From a checkpoint of a small transformer trained on Wikipedia: 6 heads of 32, attention and MLP in parallel.
Each number is 128 + 24 x the weight over the matrix's rms, rounded and kept within 0 to 255. Layers, rows and columns count from 0. Numbers have three digits each.

# layer 4 attention value, 192x192, rms 0.0355, rows 71-104, columns 48-95
150118106092124106115105149078104088154140118170132083142111161107130137171149135123100116122126092129102171111090102139108167093102079162082101
133113134117138155135105128162066091094089103127093108117100159121130136127133169138104152105120141139131147142180156086149123113092148103161111
141099120139144117136145110182077125183142122129142161120130121140121118080121158158106130127122059111106173138133122133136111113104126168111158
145112101122153138143098143139141099116091156080119117132121154149153135141118106107112101141179132088128094143110155132154103151128116120081126
107143150094145154093149135107108118095130128150150091127138135181088119134113129141137134145128153131134173144132137109112122128145109126128150
132153101126117128128120151125114155091132143110104149114087144140124144128120145153121139106155116122137093090186150136091127132126113154144114
093142106160140116108135081105119116140136162158139157165145133138128122107127150146168109067115130079148140123079123115122116120166144150118141
101107146141127151126114119113111110128120131096146109155104105139168174119104117118136159120140130143124107117133146095142128165080104143127090
129121129160172137074127131143145128145091147084138145145120093121112126101128138132112084086111089154130120134106120110135100139141134137175115
059170139139106153136119166080130151137146115099142132166143136146141111169105095084114168091106106116118155190117104142126141125132155123150123
129122131122120154117154117173131136140122137114125103131122144166141107144130163133144135142132138128143119139116148112155129126130140151113107
137139115124127110093105114169125090166090076118131144153130170127125134119110114106121144144103118140110101126107125125098159117106151147114109
114100108126120112123122136103112105152103128133116131115101158109147119117143115172163106101142137140106157118119136126146118179127131147101093
082170127154132115107098136158127126081124076157166132113145097122106143166132131147163123090111142142144088088120103156119158127128110105153158
109094166129120114138163122144113152121135123125114113120107114127134137125113139151136137139138091179134142128127151111136112108103123117114142
155107169135134169090136138099101167140168183100111127115102129129110144127113124154096130161137129106158150144100167143152135131153120107114114
107144129117111160095102107135114098154099152158124134124127117172091127080174174111124151120144087124155111121134083129154089140120133136129100
135145139087146131127133127153129150128112125125120134137088135140139095104121162102111133121099120112101152107148112095135129150140147108137125
097123107150143127141113107168131096109149151095123128081078145102128091096136115134141150159125103134162129126185088108145133135128136065135128
149154186131160117125130145155162143159134124138115137159160117123138118150104125119119169120125126129144141161126090125138136109122119105106088
111125128122075149100133103144125143138103124129113142124107135139112141087097151111099156132129141130156167144135153120155176123128175125099149
138133147155113127133202127117124159139132123148147131157159115084092116144133170135093148121124133122103135141114115129150132121100115125123093
156144113143122135171120168061128104125112108164104135107079100083124079108142103114151113101132123120147114130155153119072100106147116101120152
114124123135115139110157111107150125148130108129139104138098127103125111131168112125150114145119149112109106126114148143106137175157148127118176
143107123134120144045118102138152125138133134084117131180145115146165184115095149132089117126099115127142167107149139181117092113159121100119151
125118135121134110084150153124110155161126118116093137098081120193141157088118165126090105121149123129149132105197127109140118133133116097106112
116131167158145102110140109131126148119117127141136126186149174123103116124167130157129108142145115151135152167131107117156178120148141132130094
134122129154168167106123074088134121143121123133150133142145128118128156119129076108119092101115135093144143150110136140126140157125082114139179
148116132126125140139111141132127146120146130142119156140132151147100121156135084155135149153152085110148123135138132118157137087081128112120149
135150171130160106086138097105101115120160152134157119093126112120139089086164134176113155141145140136119111125131106113084078147144079144105113
125159085087133105100125170103107133081125157112130142110140120105122102103149137100129139141145148179121122113109158113144141118139119108134102
127148136099095113184116095139142082146164090148106126099114124105131105141110129129123150098122121089133159139140114139137122124134118124145087
109150089117141158124111123124142157119116142107131115151088128142136144149121091078153107128123155071171132144112157124134100127130114130109114
089156113179147130138133200149164153108125106119129098139144149108135086130103132133113139103146124108171118119119169111102080114132061132158099
# layer 4 attention output (transposed), 192x192, rms 0.044, rows 71-104, columns 48-95
096134150134197132170102144125141113124132141167117115151135129199096135100115128135127119121153144135144137114161113160162140163152137130145129
138145149129114130151096113106175143141078109138114171118110121132121136134085167154079092156138081140123127111131174152119119162158116122188124
139121144146116135106100132145155100129149177131113115112108106152082122164072064106128123142155110170152132101046134107114112101189148080150130
105117134144112141155088128152069138124143134150138148120146133130114133155084176121097101120104102154107152076130147136093112126137144125160124
127139127187125112165112107168138180140148098097092146142132121068130127147139116124104113157125162133161143114118104127174125155096127123100137
101139116102121101086110123107173113119116114096156117112114127105133118147152136137130054147129142110134139133129128118147117137108136138107109
119162088159127120157119155147086123124114159138064137125146116213085112150074148091185147139190128108153133139111114105113123144139127121107173
109123104150105130090128159113132116086154136139141139106100139130124128166121163147148122094120080143114120104107128102112143115131102123127115
119119158165144141094142106142090165154156138147097146163133128108097073129090098112142183151066149096124122133162188116143208148140138142126136
126140118127103074143178108142085108114127109168143107100177144103154120128123129128126088087155152127133107149149103146100094159129146155130126
122110113159161044131131155183111119108139125125137110158118121142083116091098119113151178150081126124124178173130131191143132109120164111161113
121138094154097125133091121117124127097146159142117132135079127144128081073107144149091111139133112121117110108153126097102107100127107117150121
123135134178169139131058129121139127143145165121132105118139118138135157085120143176105111121136127124093135160111123128119152088153107118152150
128146096129112124071125114102103104150112126109103131125135143106117095101126091162135118128121176150164092139120155065124093144125071172137108
164131119118124158118111124106122157134083078112115166107107137103129150100105198137103132092129122134065137130117113082120080152130132116124085
136158098104164094163140103168138130109122141145126119122125195166115119151151166129112154168107151105148085084123102149112074118136146115122098
171098159140140144138098135126132095108126157111147133118122128165155130135179155105157108131123191137097129117108113095119187107110148130191171
126151096107143154102116133147129152105153147141139144143151128146114142095138132092100117113167156135109133094109123120078186139100108103112113
073109127052140057109157143134127107112163131084124154077148142145125130137104103139104146092160125094111109121129101127130084126154097117164105
131158135134114155152151125130181151098123120153124108165109144090127165102145120119147080115101141099109095108166139145139164113090123112107123
114136137100100087115169148120140134126109120145094134128186158141127067134081121072156131141149143131132130095157097148138124142151133119104085
084112146151104157120144092153184143131131128098084106126125130071095131141135133068128081125170136155141140163082111163117119119108141113100143
089100130074119113115159147150087069123128095098115131088166133137123111158133112131126106151104123150145149121111093127133178135077111132125142
156119093174138103148099117129091122154106140087128095142125111118098121159134113172116161142132133113092110123114158140162113079125095095100112
154123111131131111163173160095096138093195126138123158139141160115154166149125092119124143150082132143124065119093134079117134098124093118126163
114168134127114135159123132132157159111135136138134123145180119090141105144137129111151111139120145126133104157146117106159162101107102120143147
135160131146120178129113120137127184109139141062154152083093106101146131155109124135131115149078101151096143076127138137126122107082163137104102
115110131116113108175109122121148132139131128151143150125107133119147137137143163131122125123156096188108126136155093159148087131165140115128077
139135138126102131158179109125097084162153142124135126135170142106179108165138141124128093180130147149124113121114147155117078138130180123120118
111145100191097149123146116155147138101130128176130140115141101118077089188100154144116134126085105059106151138118136129147181120101134113140122
121182096126107130114126128118145101171113114141149100135124150115130100111158129127156125131128111117116121124107098115108101131143122149122133
138109106113135129115087126135090112131107085122121116156177130145150141117119076103083147161119130146146125108081105139117146128141091123131121
152115119128093114079096137126159101180127092162139132112135144151150121124097172149151131123126138147140150127126149151141130153155141128127150
152138116139073092129148150120137122169109155157134139129098098170121146125160069099140137113163082095137114169117118139165124090127132119182119
# layer 4 attention query, 192x192, rms 0.0356, rows 96-127, columns 48-95
149108150089114121159144123162103139108127158154120122114143127132166104154130107122131156131111142100098139113135116146138128141102123139112132
162129117143128113137155129128112106176129108115131133108091145150110153128116077120144130125113104145156147179144129098144107106168160121116149
112114112125123114099133130085118095096157091098110133144099147111140130120123133106127126138125130112116152159136164084143098165131144119118113
129115108080113152142140142089107126109129142111108147138168145114136112124113115129156151123094142117131108152132173113113134147107122089148106
130127154124121125118139131148121135125116116102151143116111150127102115101086134137095108118112141171084143114166132126133130079164130138112121
118122109136143089122121116125138165125134130113093124150119160102134175118132095101143132138127127116146110162129137103169154139120117139112150
119121133113136117129139152129103112114127155123132127156117110133104138129125118154149131148131102104125140109141146109150122136164144115148138
115152128113131150111070145110106096138106139119093150137143109121164087168130178127165147133145152112108108147127150157107123140111090113139127
109127105122135111170175097125088186089152098118095151162104171129108152108103138085121108117097140141121128120091155128108119151111112079105131
155152122153088114129110142122126117128151165162111097136122139187154152151147103091100133118189078144114082122081206101179090101105091112145169
176078133177125085149094138123146144082132129143171108140091122080118118171165101088114149146130169085110127133163154115046155128149115120159140
127068114124169114134124129087141111109182149109111131150160177149124123091168124090143164132139164104105127113116109150105069128176101130122121
149126134139108134143127113147142121131145130111115133109140106162102103081115155059136126117146127111143100132169118098161189106123121090095136
114124152111171190108122123137173103131163111136123149128159143106118093117141116138166129111062105116155158146142122134165133149082126128172144
141153127101126165166136127124094126158143108103185103099104122118123140095132114165080103163109159149137131121116103170121131132186131115111125
119110130104145039151113155134174123138183128080105130141117092126157129077149132132143125101143162110117181169090161133132132072135147126173094
093100108137138138114071127104169130120141132146149085162127072117109125151143097129144114141077127152132120139092156077154142110164127096152105
154084143141124166122139155173144135150118125132108167149122163150133129125136140124114123183090123157155115115087160109126072109102118209129120
111097150115138149103084110121101170160138143122104118168123147099147140128101127140139130153153135088118126160146141121117140101151134081151123
162086132121150133123176149111143159090113129171119173116149090167138102097152119104085100148137150086174159119180148142144158155187120105148129
103126088107150163140114184103141121070149112142154121129136129122119138079133093170171107146137148082133122102166104146096149137142118132111102
098148165080122144113130127160104145139129174109120155163116120093105154149119132102144144099137123169079147112113153107142122098128109123107121
096160119116132091102115122127134185160153158077149124102169106138150135102118169169096171101115123216158154151118128151144149101099143131127102
148153146134130126138094093166147168163107083087117138116152114135130106127159154076154091165152183137139186129093078165101112083128133132148161
136100140136137157098135095145094135142169107129126086099143049136133162107155097110092140082134138167166095104125172133108148141117049110138102
142093114156097079147141086123074133138164143146146114147120117140078179152147118106110161151115150090155120090135148135115103131116139106109097
175149135125089144154120091112119161121131127115167149159126117134077171099053121115176130179127186142118144092160116153147109102144139157126145
121177132119110075100124132159098125135126125124106155094125128151112118096066158123113148118153111130127137148120168095104119117152107138109108
165155093170136116152140134131094148142130088120173123166133120150132151126117124107139145189115087127135130159168117099133084151122097122197117
115093089049080083152151123148119106116142139158150115115109136190071119104148175118166147125095091130136141124125095126137149140084131113144128
131129115178140131079108120129133145132116120117139128114134163131172134140151106176097129065115146149154073154184086131114128114117147152133123
162109111082132142152174156186136097139119107132120098138078162150107118186121081117086068143108139088095120158142110143153107106104122149129151
# layer 4 attention key, 192x192, rms 0.0357, rows 96-127, columns 48-95
116113084100153149126098168124143093173121146165099150142139087114158137181187165111138160116156157100167127126159139130157139102128135120108113
086102136142114133121088114116119139133132092128120117177127164146102115125106137142132130154124156140117124090092115146136114157104134105129115
105132148098102132143118119148092117139121125146127143107146103093140154175162158169166116071113148100128129127091126139141159082175123091148089
142107142111189162104087125156141136141087124163102134138102103093134103189117139169158120170135123079120113117112175101132118105070133159126144
159109119106150124110109119163146125145145110120115163094129176139094133125120129116176135080161104147083163127134133103132160159082126147135124
098139142122150140135082125157149110148095146160119108139120103119127175181108144157124118126126140125153117141126127163165102179142121132112149
110185117087156144102096125180130095125118164180109132112142096112194114180179145101146151129110144050130127061124143198138164138079111122097122
150105116155144107160116107124160120176127145152145163102155123136137138154097133134153161124159131193141175092118132143131174127163132137109128
133161140152151131136127153171140127112125107126126116121089073110149130146111105173120141111151116106127125137122171136143149116176097172122121
139131120115136145127161122162130140085110079109129092144127150137112126186102113111095105128104124122056171149119117166134108104147125129102124
129122121161098139080132126147088137138107151151122185203164173137106150112112122156145130118107095146095130113107107155202158183136129127173115
143103123150077129183111157114163136145083098140154142102110095184123123116100111122164105119139138117133112156147133084134172159088138165127116
123110125150115116148126108090167133122085200143122158141125112111105085150149175134100139148127105118149098136073115107149190098179132155115126
138133170136156092145143134124127110115107100151149127113104124173118108066156135118090112144118149155119133139156107081140124116092098109130131
144092141177125119123139151091117183142109139135118136080117097098122098088138122091124124146170084147126141118129108159165164138107143115085107
096141103128112114119124106122111077141134136111081151111142156113175124150082162154130092167053125119110112133149163118099135081090102104093144
119104180145096140099160106121080133098173176136119156137156147154115150073148145092121102146159096140174122148085108144098155125109086146117127
116184163118098102094106131123173107133096086086124137105159119124090132127125160118139135166125151129131175126129119102173113123160112094124128
098152096078118113116133089124136118142153117132136133061112101137097154097141151144166102161115111119162119139148144104163125126134142164131147
123103152121100136163098104107135135094116127104091115137112102141108092132128134112102117158092123116129113093105129082112141161148146113121140
089129163103111119149112112146155117165092092094150142123127111123129129136108144127154151130135092131128142128093129122131168161093122126144107
178161131131192151140104067108142072130148108115133106132140137133112122093122144120107119127118107071106129077099131149160189101114139133129162
158074146142162117117168144082129096132141113130105111115090120112104151129138122091121145152086121109146107106125113122131116128178121114130097
113150143127132101121167142099128140132146114143121125104126089110137082057148137139121115117134129109083159112145135160116163152151171143160086
154108117115121159109172119127123105155120154155064115139116116101139085159101069111106135111142161113134139129091087140130129093173137148107126
149161151193108103101110109122122140147084128179139083131158131122153163178154117143109138148138142160066115103121130141125092159142134130115127
086128107095148125107145107119162095107155129155104105101113111146126126106130102104114172140164166115119120111144141141146145214102074112124099
126127129161118152179095153158152122116161108153082127088133123107165097166134124136140109103062135113133131129104123072135150095149089144120119
087112083097111100139103074116049150111123127146111110164134132128146142144151148166136128153123111162105070152150139094176120136133130136094128
156128095132127122112109138106091109118142113133083142130135135119142108161144080129147076108160139148134109168142115132146116103132149164187128
122135154173101159097152171140137123146130162084160134189139155107120129087099101126111157128109132161154160096087160151126120125155105170137145
140117156147096138119119132075125118089114162084149154125151120090157106105128144138143142123132133158121180140100152124181130135130135096146153